Weights of a small GPT-style language model, trained from scratch on English Wikipedia.
Size: 13 layers, width 512, 4 heads of 128, MLP 1536 GeGLU, vocabulary 9770, 49.4M parameters.
Training: a variant of Adam for these matrices, 847M tokens, 12926 steps.
Each number is 128 + 24 x the weight over its row's rms, rounded and kept within 0 to 255. Layers, rows and columns count from 0. Numbers have three digits each. The size before them is the row's rms in percent of the matrix's.

# down: layer 3 MLP down (transposed), 1536x512, rms 0.0366, rows 164-230, columns 256-319
# gate: layer 3 MLP gate, 1536x512, rms 0.0395, rows 165-231, columns 256-319
# up: layer 3 MLP up, 1536x512, rms 0.0398, rows 165-230, columns 256-319
down164 099:155115129176126136147121162097130094082113128139105129119091130158127102131147139124129124160157096130115156135103131146091101176131097138120150124074114139122159138120120135129083142103114103
gate165 104:124133117144100109130157148121132128091101095127076144103146133122126107123062117105161104166116118116064145179131160173132126114165136174121117176128145153140111104105095114075171125118134135
up165 105:118146080128123114072141117159078162127131094122158121137115131109109126146152135140097158129158157143172124122137143143120123110138152113169155112110095140121147120143172170130137136108129090
down165 103:119127117120104129143159154111121093119125155136136116147127126144198117099122156140172139155152097116108123150106138165120157115123110161134136143136193129154127092079121143141101144122116165
gate166 099:125143145140139120096111119147130127105087120111085131164130175122171162115132152125155122100108136123129099108142111137140151171128154122188140168143138097089130140117092136098105158126147121
up166 096:117138138171110142113162137142110142148092120138160132143128111145100142169141178112151148128111130121148117122115110137145088084107132100149135107111150162145114110158101124159127135120119110
down166 096:124095116066134126159077151111162146075115122088149129148115169109158142073143130121127116121166135143114137141104117156129063136111159120080153164120119082112136145118120115103129155107142154
gate167 098:161112147109134136137134151160153198112147157073117127106103131156151106148121122122126093154145152151121104104128110113108159085099158154149134071106188087119144134076140072134102154120155136
up167 097:118103111131090128113128136157101102141137129116091158129114112147146121173144118143110167167100138142079147131113165150121143120120134126119111140124110148141135111123122153162107142130129113
down167 097:110156109121150154123154155117148166123107142161151118134160151092133162120122152165145091102199128117139122144134118114136143145170172167125106118134116127125126172125137130150135123163105146
gate168 092:144112099112116173138165115097098127114147145173146136137126159109131143121141118165159111130176131140129095145136124121120130116137161152137074150142110088121113178119145125117130112123093113
up168 090:138124137168113147113126146150134097110127193150108162170148068164120126158134138129092157133122128089167113161177148112108109116080137106141140105094086120132153129119117118111157168153184157
down168 092:103117124127128111120140152086143088137108078126085155114111132097127135077171143148122109132106126148122123141110113099112127142142121131105114124150155127136133146139073137152120098108127093
gate169 099:156082126077172089159126112131078136128116076126159116118147122115130139136138106131112118165099140145128071180127135132131103154141148131137131112119127150142154132126126145199134168145103143
up169 098:124112113152186137169104147160122119109128155161113127157093162138113095141097111119160102121170151121138102170152164161162099153139138142187118130118087120098123120090135118122154155105148150
down169 099:126090150100107118107163114107158131123091131133127114087168137109093167142134137127128147096097101111082144109138129104105141120092114114088121131164162136148190115148110127080054141147079122
gate170 101:161154147155149128138139123102143126149149124088104123141131135104115091089124114121119152147136123099120150100123151159109111134135142124112118102140137108105127142116159152065114108091098162
up170 106:169113177094153155136123156124145104123130151145097086130129124128123129145081081144116132110103132119156129166087110124121192125170180092140164120109161122120124123157143133107160097121060109
down170 105:124103116125130107116150150101079157110092121145156110126158162115068124156138161125155120116143195150121117089128116141118089134139127151121120161129093107158133125133116118132120122161154135
gate171 103:133094089126137115104140153135146115103122100152132133128132114174134147127165126151132091109125146120125112126117117137168160068125095092116159095087124118171135093132093125118092190153144083
up171 099:122094107137118112161147121116135191169118106149142146133121141132151180115108118119123067131134162141139140103091157144172128173145134120139104119146155103159121101157098158143147145122161113
down171 098:112149135148161152080146157153100046108124123132123123125118159113101062120166156132131155106107092088126098137184102105103132108121109131099154123108107142083134142094136092124116115163128128
gate172 095:112119064117151093121149140142168117139105135109085144170085119129183110136120187169169135115123093142162100124126148149135116088147097103164129110119161076152065103110148134166124135095130148
up172 096:133119108156083168138135149150087142115164152146125102133150154154123171111145145125191095115138116124116070110156150112142159076172118118145151146159080097102148154156108141115128140143112126
down172 098:127119126141196119138141126139154100124133103077120129120118127126110114134139142133124191143119145134157102134139125133120104141141117115146108087116143126126102118078142141135123149133118126
gate173 093:056072124126096183150118136109102114175120124121116097170133116112150161092108069128101132129162120122144124128108090123088111138124120094097147127086114092171122129142128135144078098163136131
up173 092:143092139148150142087165101146141109149173170092139145099112128160127110141150124146174139119130133166142086142120122087150115117099177124102087156109145139139121138131132162142125125111093142
down173 095:159114127105146106160104153130113152106065085164114167135128123093134134115110101119120116142126130118114170118153120112180158141118116142107123106128117137130145129108146108178139149113149118
gate174 097:172156083113137137128096046161116114126120139170108090125109121123100124135085121135124094098164136151122134129125154110123136142161112163084125109151126099150151176102110120113156145092108088
up174 095:112131115124123116146138062103130114173121142134141120106111095128122148130101092100158178128193111161121109130089121127152113175136106122121139112138140056151134099115078146128145122105146123
down174 095:121131116131107103127093149119129183107112094106104097114164141120124125113104169147144135166082127158140121117110122148128141066093120123146144150105110188127149138118164098112133136107117119
gate175 096:100086099146143149082151117134135112116132064110136108122154109157075157125090104169141117166108146112132102129137119156164130136167101169102164131136088139151094101127103136107138137134088122
up175 093:189163160076136181128181134116126139111106120146115082099132127114117150138135157121108103106119111089170137112143101152111122072084166127121106121157089157158150114166135136163103191130130136
down175 096:133110129165123100126092098125108148137113113079104132159102156152146118128132138102126135171163129162107116137108167095146113202153057129131127134135102097083127119124138148092147081107109126
gate176 092:135096097103169135118099163151137108110122131123108104149144122179147131142125098171116111144153154117125120129110122125100145162144146141098089114103118151149125145170117097126135152163170131
up176 090:161156151092127129136137146130156150165125106135128137160122149123088142135124124147121093085094142134133174163140117143161148117092112141148142138139153130125094173096146106124130093118129104
down176 092:112122133163125144119178154106120122146130148182122157074152132137113104131154140067139151160149100137141109111121186103160108121144139144094139131140147120164142082135111155122117089129140157
gate177 099:106149162124147091128127096148132157118081154127118143107170187144148158074124137092129163129171149151127127142127095117189091098132141167180122104124117143134182157110127140125122134138095157
up177 097:094084111139143099132131061093101070113163134152155156146134113124156119123136135130111128110156094132134128120118146104136123137127130124132112101144122127139122151137124148134177101096084164
down177 098:142141180171121128113152203189150135143104125103138138147135130134139178132107127159102123118106126115130145089124101112126140117118117175109146187110157128125117126159135142110124126138136075
gate178 101:110121130138118132132114122104175107115148149118113159126153132126158150154053093138146114121119145135114108140125117131078093129149159089156084104113149105135154125120129141144114131148108105
up178 108:127146097130138133166137160122118135141090132131117088113119111113155076134148124124093120169120132133157153104174102105142169164135099112140136112150148154126150123139157140112160167090098182
down178 104:116118154146086166119091122117149143100143115096111123176132097127154105134085103097152093123111116150126168194088103147088136157128129122139129138152162149095137122104098143107127114159103075
gate179 106:122113111120104121124149064080140121102137121131132164130134135110185159126122136145128180137195108112079159118109134107118069145122139123145109146133134085138098146108136084122193179121104136
up179 104:106178140097111141155101133096113148103177110150138075137137143104120136119149142111138148109075106112126118152077130094154135092105137144155143157108142117102133162119167116124084154127172103
down179 105:140118127171132104145116127124164123094107101104142153124140111122127127135096145117115119148155156146165124105166073115126126158086083121131095111142090124116126133130104146142135096131080140
gate180 101:095097124111119132107104108145124081141108155095121165099122128136113141117165122094159144098082124149104136096149100147131134104121166100156100139107121121116146131122122145172152131117113141
up180 103:142089124120150109098123148102155128152090129130148158152094114160124105117126136161178160152110144110081117161187183126121143109141147128113145189149140132105129126133095137114115125123144141
down180 101:139129124118136131111088147131089102133124143109138116130116142112108130168143163117153142068121132128096119111140130141182104090139154162111117109080116182123124142094110134126122125131140152
gate181 105:135133157127161161143099118145178132134106102095122119132106130134094139160131147158131114127133149084105117132065093152125135134147117126105131129108113123158138094125097115140089133132115138
up181 108:170087118130134069130125108130158111147119158154120163161136125166108126161138073124166119164125139084091124112147140144138122122135128155140126150111099134140142085117097096086151138134159154
down181 107:141120164149150142111140158099128123130152139079135129124155120132204163115101174150154122123156128121122075123095126129179067126148118129130149135123152133154132104119122134101137087117118151
gate182 100:113084120149112136132131056139101111091079144147129145130143101132171116149145195104136117117131132111120110133134105109110154095101140146151118119144172116124133156121160129170107139078114149
up182 096:133135139144138089136108171124124129139119118113112084129177116184092109102113119150111177133139165145130153125074149123119081135106133111162159201107113131107119105131092086129158137149092095
down182 096:113131118163144141134146104146129132117097110120096147116129115119118098158129166154143107105137129108108112120109120118129144135125117126128113112158109165147160115166114143101119088135130119
gate183 096:058108112104143128145161115105158114123100135093130150133127165101130142157085123105144101141133118099106077126129124151126133146154108110144123113171127161159107106110135110147142106118166134
up183 099:148095125144101100093159133132112121089118101153147136099085151135138119085134181118102125132154132107117157129156166135119112137114123120107168169156128111100168123162112184127122133111098180
down183 100:126165148129122109150120134101129088126133119155107102106145132134167131114101093112186112141168125118149122149142161166117157117148106112143110151194111138137087131113143143126134098118154094
gate184 101:105118162094145136162133164136122100118127130168134144176120146110153122138121101102103084139112133096156115130145115125095107096123144080173122130117155146133148105144132155143116089138124140
up184 099:143122135119135147164139084121130159161127122161134141091152125127116151130102139109139140131132135133141133097122107129099124138176117108135192139137136143088071103065105122089183097123110120
down184 098:117139103123123150116103101148141137116137172098130056135162105144122134132133135110138154109148112142142131116094129116159163172120172129149072145097141128149131112159151129136077134121139134
gate185 093:160100146113139150124120144104076127085170082113138130096114092110119126153127113148143130132148137159137147102123113138118081116142089078139128094112159117156156150118144163132140102159113106
up185 093:113130121123173085131171166137109119132166102139184141104164128107161169088124147150146096107142110108108101124137113122152127099107140161105126176094140125175150110184112135131123174116122133
down185 096:116111144136122136094121087094090130072135140076105136118124138121137113121149141089100154144140129140159153129107166152128104119108132106134144102186132114080109125129135129125126161106126104
gate186 104:147127135136099097162091148164164130121113113117131165136114127113155151125160102148128092105104146160110087092148093091115098100082149135116108128160106137114116145173131114134095153089157129
up186 105:157129095133137135147163115133161127145128091125135128145143127089103132124155109118118134125122149180133126137111134155160118147129117165111144108144142155086067150090124133148111116137113150
down186 105:131142141102130117118140138167135181125115182106135114062129139133117127132104156106141066114135125117103116109139139132123116112138145119146099172137129146110122115103119114132118171146149132
gate187 099:113105129159109142133144152153118128121152109122098110131164151154145127108147133108093168083125131143145132081105157151112133113149140114153131125132159164144117160127135159117145175081099166
up187 101:122132135093106102144116130131105121127106184123080111186164168133129122141146140128109160094133091146111141147154166121073147125144116134144142137135099146160149153147119163132156149120144118
down187 100:134122165127130125125151112101099143192153127100122146131131120118121128149136153144128127136117135130132099125083103134157138132133112115164134105112117115150163131112105166109160116113136161
gate188 107:169148098124142139125149129129124124103080131143130152126145113150148171125139146114163122124119154120114110125136087181073095112113107156155175111130113146094136140140115105123121151129096120
up188 109:136146140143152149127135127074118127118100093126147132089157120131141156124123167122136114124157105151136092166087122180141107123144136109133144123159095102127112150128167159136108136132103124
down188 101:162093127118130130147118152121147129117117124123131124110117118172197120162102117123079123137096124116157146099103147135152125119116142108139103139105105128119101098099101105108140167138127116
gate189 099:164142087159098133097125107149151151127093135143107135112139131122130170144156094095201128124116065106142144129130108132126097118144153165146117113113075111120113147139133127111130148099121125
up189 097:143076146102144101195113102130154116110097125109110091117151117138114129135105099128124124129102185130159121089151098115103193147137120152140098168103156151156122072191074149132125129154099113
down189 097:127189127161120164080136122081120116112170143178118182112139143089181139123135128145096123163125063117144133165112162158105078121076134125099123111125065133117072150069147133094118119116137181
gate190 104:124092083137143143164123127117105141090102120124106163132151148109139105088119126132102117134144105117140135139125146174149137110127086162166155151133144096142156134124103141088114132112139126
up190 104:113146131134132132124121157185092126150164101150085161171081131091105098103114104122074124143095147153092139118163165143163110164114095106102096087137152127147146155136150134125131114124161145
down190 104:155139127089130111099117129114138125133127074111154148133137111126119101117115125119080122134094129150149145145099124088124158136171181153136160136097109107121076104136126137098116124121092097
gate191 105:127117119134148152127143148121090076135119114135157114132101149137125133146144150137109108164169101110101108149121155157165136097120129126140138147116170152100124115103174103117087170113155100
up191 104:133114135114118123112145166112174098112135114147115142162155133157114173129123144147121104143144123089136152115153138132113132150169111073132149152152119153125103105097124096141114148111148142
down191 104:147123169142138123149108117153107122126103117103124083143092102145129118137136101125130175137105165151124116130115116147119118076120133117101144133130153144138114125147113154126156139130102130
gate192 102:084132092122141117108130094163136110160125100078123137137114167115190141131165137148101158165117167108107103109128131126160054111079161123114088119100123110109140124151153113154161099123184146
up192 099:127144123109102170149122119127162128135118127119168096115126049108120143148149136153157075100148170140106149121108111175116132099144099141154135137131130133164066130116123115103131142134152088
down192 098:123120132172114093139104129134108149095122119133165150095118194168149116133093134117125178156142111145189121136153123090088144150142111104136128104146120153114160130128127129115110123122077156
gate193 097:140150101113117106178161145142128145144104104120110109123120133071149125119150107106129148162145123145118116136131118109114106157141135096135151107091115160157137145133158152130104147079116137
up193 099:168105112126139129133172163115106140149123115160173135117101160118181134107142132132109075141152109144136122112135084137128150152137146129120169125135158116101125117125117177167141119178106125
down193 102:086121109136138122135119132135136095102133154139108145110159089143120110145134144070164166127104106131113117152129149141101136126118106133140091135147112159153152147140137091112144118131182100
gate194 104:118106138106158087111148157103150117145127118187112104123131089110173156124173112181096116099178087115151128138121090144083131116122147110153124132106110069123158141132142172149100073111085129
up194 103:124146148132132176143141119122088118111114156132111176153149113131133143128120135114101131113147095106098101158140150106165125083123110113128140114123126163128152148138116129089118137164113145
down194 104:134136125106126107149097149069176111175153088115125065110154117153128095122139125128129110143124136112113147156071106156115103115150095108109117142120162134130111107134116110157154127127169116
gate195 102:095140111117150112144145166116112089134096134106165128122141103150095122144104176112150088140110124089137099119142101134123125134184125143099120137095130179123162124139069155113141122097110062
up195 102:094108120091126132175101157096107124124144152130128119160130174112120090125102128153106102112053103127121100103122097111105127110078105127120128131173137129161106132131148138187097160098115110
down195 102:161129143160176107122136138127105092139105150130097116081114126133110151096132108120151109118128163112159146177110132163095133138133150126144165170128096101125136109131118152091137139139140131
gate196 101:078150107114140095094124099103122099134145114128163111143145129156172102144120159118107138098142102184168098102105142149080116110116140127135113136120126096138146119114142092154106131109114123
up196 099:094115096122124146156117144114143098125118153124082121126152093087171115069116098157154150135129136158080148131093129141128125116107161129099122162159149159123150131131140148130165151151115173
down196 099:116159150145096117130096111125083167108118124128151113135097128187133113141116130090169155122174148165109113100087140164130134104139116104162149149149132106122106115145097137131122137077106089
gate197 102:136130160117127100112148070113157129145129112119119137175134170128125141108175116129137120168098140155124125109126114141131151139111107093095110141122122164120165132162154168132148111133083146
up197 103:132113063106108130134116134140148146128126140145112137137136138133121091099135135111141156106143127143112111156090084088106126119107127116116162162120110121151147142122108088117135153118140102
down197 102:138143088120104139118168104110169146127179113149129107161139144107146113113132116143139122139163156164146117131153122115100145152128163122114163072113139158101129105131166087157145148112113139
gate198 097:127083113130102095112071126127160109119122138137132154151104152141093117132130158138145154143103130145144132134139114143082153077098129118145137106128101095156131161142140139094101133144134159
up198 093:117130128153099141136119138133144105189148106118078110121145124161140109044131149141136160157134113134136151113129128128105142118091105133197165171138160120142141145115143173115136150116110131
down198 096:108117124112158167138136106087128142063114119124176186146125098095117139158128136125129094127137140098131102145132133109140115121093114132075072086080094132101153093124128118111144103143134101
gate199 102:109080126134146118116095135117067134074158126175090153117110150159114137098148073160150141149144139130090147138134132119120109120107105087107130139098120114176109076129098108113154130121113136
up199 101:127106131084154110197148142151132147149122110118144148098108145102134123133154115136083116088115112109137102117096126154123109112117135137152164109165139159122165182156141146153112140110146166
down199 100:099101132132120118106108135155096154099134104159088143145138105089123122122135123152122127154146112149108158134113106120129130133167111138094101147142148110152086137115097146114118167093148104
gate200 105:168106123101159133124126056119115136121128081119118136170121097164088118088115111121138162111124134184126155127129126141129168108176103127157124112113112104137112120127113160139111117125154088
up200 107:109106075124105134148149153119145112102155103147113124138151077150123126128094126137153181146140135108115090095107099134144132113099151110149105118087166104120099150161184094164150132125181105
down200 106:123158149151086147132113104122116120132122134146154171127087170135152131142127145103181135077129123152138159118109036106116128141195156147121100134127157141167133161103111111110177152150100123
gate201 103:146127157174092123130141158168127148158144113151109193107125170141140144140149086129146108143165135061116133127147126130160112126152133145148129117131142129128146127141078143165098130141108146
up201 101:126100134130180108082127151103136104067117114097104140133075113155127106126117105128098127128131064118161106133148119110089144161083130140150093148131129123111134113176128169138162128106121109
down201 102:127156139150085133136137133142101125162140127126147092118109105101123151126121153149162088162111151180113116126116165160118116110131153164135106128111133122164127134167142131134164156144099142
gate202 097:105106148114109117124115098110136110084126145125106133165133187138126117125138159219120147138106153127122113154109160129116134147162137169145108116108156141138155124098134127087156145096149159
up202 098:115142129101128092152117154142130124115174145112109129152176112084136134115131140091106137126118185133147156136099157175122132114153101082136144089145191147116064121163163148114156146153180144
down202 098:160106144119132119129123139100105155068110154159161147128092080133078102116112167146167147157114103117133122121157099128096137137148161147147136120103111135145142144113090101151123135138082106
gate203 095:115146116177149133101107118140103171085138097125162134111156051149144199155114151052132098149139138145152141096139130099060101133104139108137114124151112116090137143129113105150143141096169141
up203 094:139123108107152110129100142131125195154173150154139122097137111145139126124150091103128128116155193130143132116118136135120135150143105106087111129172120146115124123132096151146115101125172122
down203 096:106148191167157139126172122132141080125098096144144157149112138143129149148161143109094112146135085151118122150142087114141145120115154132130143123056155110120116126124145103112121190126126126
gate204 094:151103128113140123137168115167119135162085120169094132099154105124150118132161126152150107130143116101069117151114083095154114111126114161117102160124118087103113119070085093128091138140090100
up204 097:132126139130146095131158116157141126135122147148103152163175093086146111119121162128164102098121135119115151164070090104155144101139167207100121163110116097113149147104113099173104140127134094
down204 097:134102128130136109116142174094146130101131135076127170102146118117124156108093140129120106135114149127147187134112109136152144145079161147131146176104147159103154139150155137091146111135125140
gate205 101:130094106072117080173130143096121149135138142133112109133182143139139122164110145098093131093118135110112112115130092138144124126121111149103115162094154103136160132136124127103128092119118152
up205 099:118120091161086140122111141145100100124103135107155128159139146144161140149125138105158108140150093141157126128132144158153119131118078138150135115136139198153135161124161112136105162135114082
down205 101:094140155139129078103134079097114086115173125140135150075071112178137137115161123136147146124140079081088112125136136104092135119104133116147149142141148158147141101135088119116142120145137159
gate206 110:140096115158123156115133158135169108056132150170137134119122095178100101115132137150146079093143145135108137096132129121133114119122122141135120144110115106122117146096104181105153124101095089
up206 109:127119138147095122094117130104091146133132152184149129130139124096111206131146154132110131124106120111122128141111098096110070201102177135148141147174111077131132148144103124165141088123142140
down206 108:133113141129166152129108126177133117072146139136181170118116104159172077103096116162071146119142147123117124120183110128122133110125104113131097127132115161095125131079130164094134109130112071
gate207 093:117098109147136128154145152136160114142082115126090165133118145151129124145090142103160128182095121132094156124124091124130115128103087147132129114124126132098137111110091098127114091119119134
up207 094:134128126153131146171123160129151132095140128179125090139085145113131102138082146212158146135161091175081172150116136145177150126137131160124106128141132097154101122127083159139139155059112104
down207 095:103129135113126132131152140149116122125096133108110178122145126098089102135185117081134121132121162100113109121138093132118110147148108140102139121135102128131141130109123119101124072145122119
gate208 102:151119112140173114121157084133145105115108112107139180156155094148103096116136089156131121152090104128103114105156136175119137156124175098076104098111135129094106121163172119125134137052095107
up208 103:101091122144190126145092124147125087153143103129132129141108112120110110130133153119148096154111139126115120164127118093160129091154114174139157077118155116100107143127156055148139115108131141
down208 103:138153145085130155134160112120098156146112159142132131117113156150147155154162165128153129108161123106159103115122119112139155128142156129145105138152140139138112126117080172123171094133102122
gate209 100:099147118103099143132138138143138138110166143118128139100096121130136131120143113139128157148196075133178122072169102132089139131142146138178134119126155142098168122117121133117097095039111176
up209 103:189172122112162128138151149164123152183128117143117144166149162115141161113131110130126117175177124159128106151183098148091135127117075096071136115112126140174148093096104133154118183120124145
down209 104:090158157131102097107107155096147090114144115123144162105108106134140172127144144158148170116110120091105113136124106138108125158106124132174123165108077143134151139138112169098132112112163141
gate210 100:160140146141140157150168116122145135119114139147132162095086126131133101109131071112129132156108135117108153129164126098130109143125078117131083097148140147166102083125105145130137148113085133
up210 106:131120150158135137148158117119127112139123131152088138108093154112179088146115123107131136079068137129115130166103117088157098102126102134130137127113142098133127144143123133144110167129106112
down210 105:098137124111109129083101156122119133112112122132114099146137146152117162083128144171128137125157138062171122079161127183119119156135132103089098134109191110162194118138155126150147107112139082
gate211 096:112103115151125163122091170103102135094132147151146110081198102163148142141121163133115111144145104132120135121113178114098076112088160127117138138096138132112109130122144118096138120130098135
up211 095:195138117150094115106172125150138122084101138139112079110136143130137164137130115108123103187171146116085095137126143141096150129121090118140085135146161136079134130133090144128128161085124120
down211 094:088113113145182159115097117100101134170162126119085167140157151100099135109135110164117141089080137123138175115128121086168100140120173124082108112092113143141112112094155119123132112162126115
gate212 088:119115121163167102105131136149123134159098121112149160150135119158118142151162113133120157157158152140129125161098143127132123124114172132102128142120154090150121104136141088133138120139101097
up212 090:119137084122119162134147166123119113139138150091110197124161087140135111127136161134151103130100106077111150196082136122157152127115120172130178112128108094141131143168176159140160120130148146
down212 091:156126176089126124111118120147146150139128139150136076147103149128134152137090087118108150120133143172118095071143122103120146125162090118118107116144123147124121134112118133144114158106107129
gate213 099:081192091145127102082131126138119138158162146103106107150143142091131105133143114125102147176123119155087121133105130114112111105122118157143143113153165154119125143138148117136110093077098138
up213 097:149138114126142101101100127168090143133146131089125119131152112122112174121112136140162144116115067124151061123152153155083143154158108129082142116145135160090141164164101136130115165171121074
down213 097:133107120141101148146154122086171144138080127117121108126111126088146134098094169131159090111155187133141138122111113178140126097121126098163129111143119126107132120088162137115128111061110130
gate214 098:155132132092093151121195114089102139080118160120142121144151132101170124105143178160131092090148152114160093116134130130126101114148142179121122119123117100139105094124136119127159138112079122
up214 097:121109149132107127129136116173185110143096181074101101125122156101146129101090155114139115135152136152145124127150149101135096162085177149111143123113168148130139069147124137145092118114134129
down214 099:112091130117146123142150117134102151131112093142144148130147107132134104116146089161105107130159131121128167139153141180139124137169107122132111112136127118132089116085137125187141186147158112
gate215 101:135131099134110084148116123160134114190072137149119120087135162112127130110140148116131098118165160197104138131115061115160146132135108166171161145118136092147083145134160123098143133171101124
up215 101:148107130086121138120095115081151154138143136105125115104095095127116090104114050173120128136145092168140107150097094106120149132147122123171085122087124155067123112150118168117091135145095102
down215 100:148115126125132089146171102145125090135089116156149123107139148100134131147112162099129152137144142104169139090138128161113139109101149163122135203169134122093135090108166175163161122112154118
gate216 107:099119087113126128153160081155149112133118110136115111154155135195104176090126081118093158127111100102072115085114114122097113096120102108098173152127117143126105139068135114105134137109143146
up216 103:113129152072068147145145096115123114119131109171113135133148101175168101140163112140104137155110148156100089116140125082142104134132095113174121092063169119097103133146135171096109112117137158
down216 104:142145114156126137106101154117115139147128123075136120142103113085089143124136102156125077131114130111163158197140127157108135104142173111095169112180155147184141117106116127124166133122131087
gate217 105:108124142116137094120142133088114141151102133135087102102153180092124142144118098149115085153118082083107168158119104151113108150163159078147150153169143178165134110177107126159103124122095128
up217 107:097175114137133132094141168124141115121096152149127139106133162109119130103135123106146129120136150146117121084193107118143081098145150130133124152099137130142143083087085114112128084140106127
down217 106:095120099151162142173186136124128096138129133129084112099114115119147124119089121144086137129090123095102173120113144118126143126087128114111175153156127159124098101063112107138131115119146152
gate218 096:151130139082111127151117116148150156160109142143070167121107139065062117121107094127174136140157134105118125149105127129152139168139096117185099103113150165108117160112148105116146153154127127
up218 095:147101089164123136196104160130132145132111131119068118131113143162137110157141168103115122133129137099128135155137158112105158104104105090127116135159148136117126096097102108166132168140123086
down218 096:133123150142097108118161122117102115131181143107185126127152127088126137090131136156137142108111124139164142108123084121134099148122197152103133126085154137152141135119119139130143094094143139
gate219 104:139115087136165099121183117116105153183074092136126139146167133076180147113166100133106101121121130091148088118113137163121139118109117110138158115117182130130118162104157169101098128100113127
up219 102:150121161120125103113144098128099097153114122149124134153154117082151123073155118144131156108122134095109192155113102150175090184146162095126096119109117137139145130127161169134152113123112114
down219 103:153095117129085150076085135146171102160147150133158142117152177105148097152119156138119126171145109124180062156115098102138144087198083139157119148116164097116162110113121133106114131131149151
gate220 096:135139133129138149119144155149097119118125142149129111123137097108215108141149124147145121110111156108104112156125087117140115136099120179100116159102126101140143199144170137143115165161121128
up220 093:156155111146184098096123112091168154109108131127136134121173134135102158106114162088152162125116143125146152145143148116165142098155120113183118147158123150084131100113103137095095119105126123
down220 090:122093143093087132140173146136087100132140124134131122127139119092186105146142145176125097084106090140111107107135079129109128135073117148081098137094146083160141200148156107130161138138153142
gate221 103:076125151142137114091149123142144161109105149124145140100114103136146098148118113130197156148104106098100106092112149111144150115166097151143137096156136127100120110116169139089102114151125137
up221 101:099102130137136084141123148176105147141155147142164110152118108127173194129104124122099123139144149139104143142095136115136119186164128156154144159123153090096144160105158165164121118136136093
down221 102:152157131060111170113133114130137131134099097141130156070150135122073078166126123124158176128124092097160135128153152140082118128119152122137148086130149154092094120118140134129115118130112120
gate222 095:132156118166106108124084146123120122127094100106129075122108144139150086076099141150096080154178123128120138123133105122124081118136107151120130163132113138114100126138109131122154101129089106
up222 094:163138097164186123139074147215144142133112099115136101147138130122141129140160123114164088137164125091142136160161141084109146126156151169124136149121104105135110091162106151107082054113121118
down222 094:093127168096096118124191105111084142125174140156078149103127114143132141140096133115091147103065113132110147089076125157087133144111130101139099070104158105122168184135158082097131158127148145
gate223 101:093145112160105162120102121142101095087084118116155118115114149134140211097146133112128123110129157142088131115116093129101121144140126111156156145127144133158116095143147120153119127098126130
up223 101:117142140155124150132117165153129172091093141140160070146123137139144162138150151143116116118126147080150129160117120092167132140129151102109138130136136127139183170142153146125138084115145140
down223 097:128141112105135109161118119098115116136154113146077154133136159143120128140127132147127154159135124111143103091139135158143146137124124142132134155125152125117111096144137135075106125126130121
gate224 103:094139109105080118086139120094139136119132135111137121116150179107139168153142123148151151131087095157125099097148109128073109154144149092113137066118138157128124101167107138103131123123125150
up224 105:091116130120138135123144148120138133131172125110111112161148168182114128156113125120124150150142125072157155140112161134120165138152086115151120135132108131079123131105150129075101152141153151
down224 104:156128130130170078164157115148148150191125117155133165115127124131110131116143139115135131126135090122139122166134116142112158116117137120131117144126155160116121131151123131149149103081129179
gate225 094:105123140091134090112140152080151133143160111093151132145116108149085146179146127126101116117134091127134164121100187113135114153134122124132109111126078135117134176090142121131122107157159139
up225 093:135106163144143110169130104126129128127101076122119114154111147105113097158133134121077127138085166086159158111134097138149091111146124120124098094079115150137125128112122090139110107126118117
down225 094:126159109101122122145125109092094132159110154128142141082152099143112154143113109135176103127157157133082100136123141134119128132130146168109163161185160132165142099125075141095146140086115139
gate226 102:099115086135133135111142138124115060079140123125174123123136136143130136134097123105113120176130135106114176145093147161152106139118138120139197131103102114129139090113116136139119168082121130
up226 099:171152120123111115171146132174137179159164118117129078145119126118140113102153098101133122119128134123168115119124103114105141133148142156145136125086124133074176138080115126128154122145132097
down226 100:109108114107150145113126190098117124106104156133137161149146138150163128139114136099121130155135093111043156139100176133161123121091110127124152104148121112163128114140156101195121153135158136
gate227 096:136119145165131142098098166143062111098091113157150171062141125128124101102103136147149103133127165121093142140138155155127147099113124126104125114097100147156094127152122108166101092121110143
up227 092:097116140166134141110164144122112135160077152158132146049118135148139093100102174133131134128114133122112092118122179157130106114098107143113158133133120110144102127197136114124110095128175115
down227 094:165140112102111120155109093150120126148180125122118128188090138111128142105114112093177127112127162142125134176112113118137136126130146079141091111116115136162170120114133134155110153118123147
gate228 103:123158050136166110162129148166160193142092172126098157146100164125151137105162131093105088109153119166129106133108087090103073059124133128154151185083112107144116134127136163141140135128161083
up228 102:136125132090118128139156136121107137136179088154121137166136139162118117147158164104140142127148168136110155149127165134103122153111132126101169135180109073115123129161103152124113142167177152
down228 104:135108160107089138052116111146100092094094143120113118116114134093171082118136115181113113137149080071145102106135084119134149131137143093101098139136168158117116114127109104143127104118083110
gate229 101:213129114140137092121122102149104126113123174130080129136114127165125111137117122113107060132158147092149111158109120151133135135139156160117151130105134107088122167145130116122137145150098103
up229 098:127109099159158119122141115172134053108144139136124111101100149145130153125105120132165119139119073129121185191073167143104111122106139092148122140157146112166118126106148129130126130149142136
down229 098:086146127100147124141103135095151169103125096154171138121134105120113107132151093156111100081130112132149154126156104120146123122115110124120179140165132153181109112112076117124128101141129159
gate230 103:119125160100125126132122104129137137126127085115165146133134127158110124166161141110112110171150081094134110114133125152135136144149131148089127153104106108179116166142120144139091124098101131
up230 098:116107135085129159136182113103111113143200169114139125122125106096124185122122135151105167118187142096092158121162146080143143138096164097125130090125120097082135117086148171126122173130136188
down230 101:136093153116135088147119138154169124096082124164131130099125126148130078110168091169150132162105142131192115132130100167135117136163094141131114134120163170156122110177131108129147087141115104
gate231 103:087117163123126143142100059160120117125110095125134128106148102105144141114122138106156131102121122129106122113114092123085134158126121159120122134106157107136137086137100109129125131105089079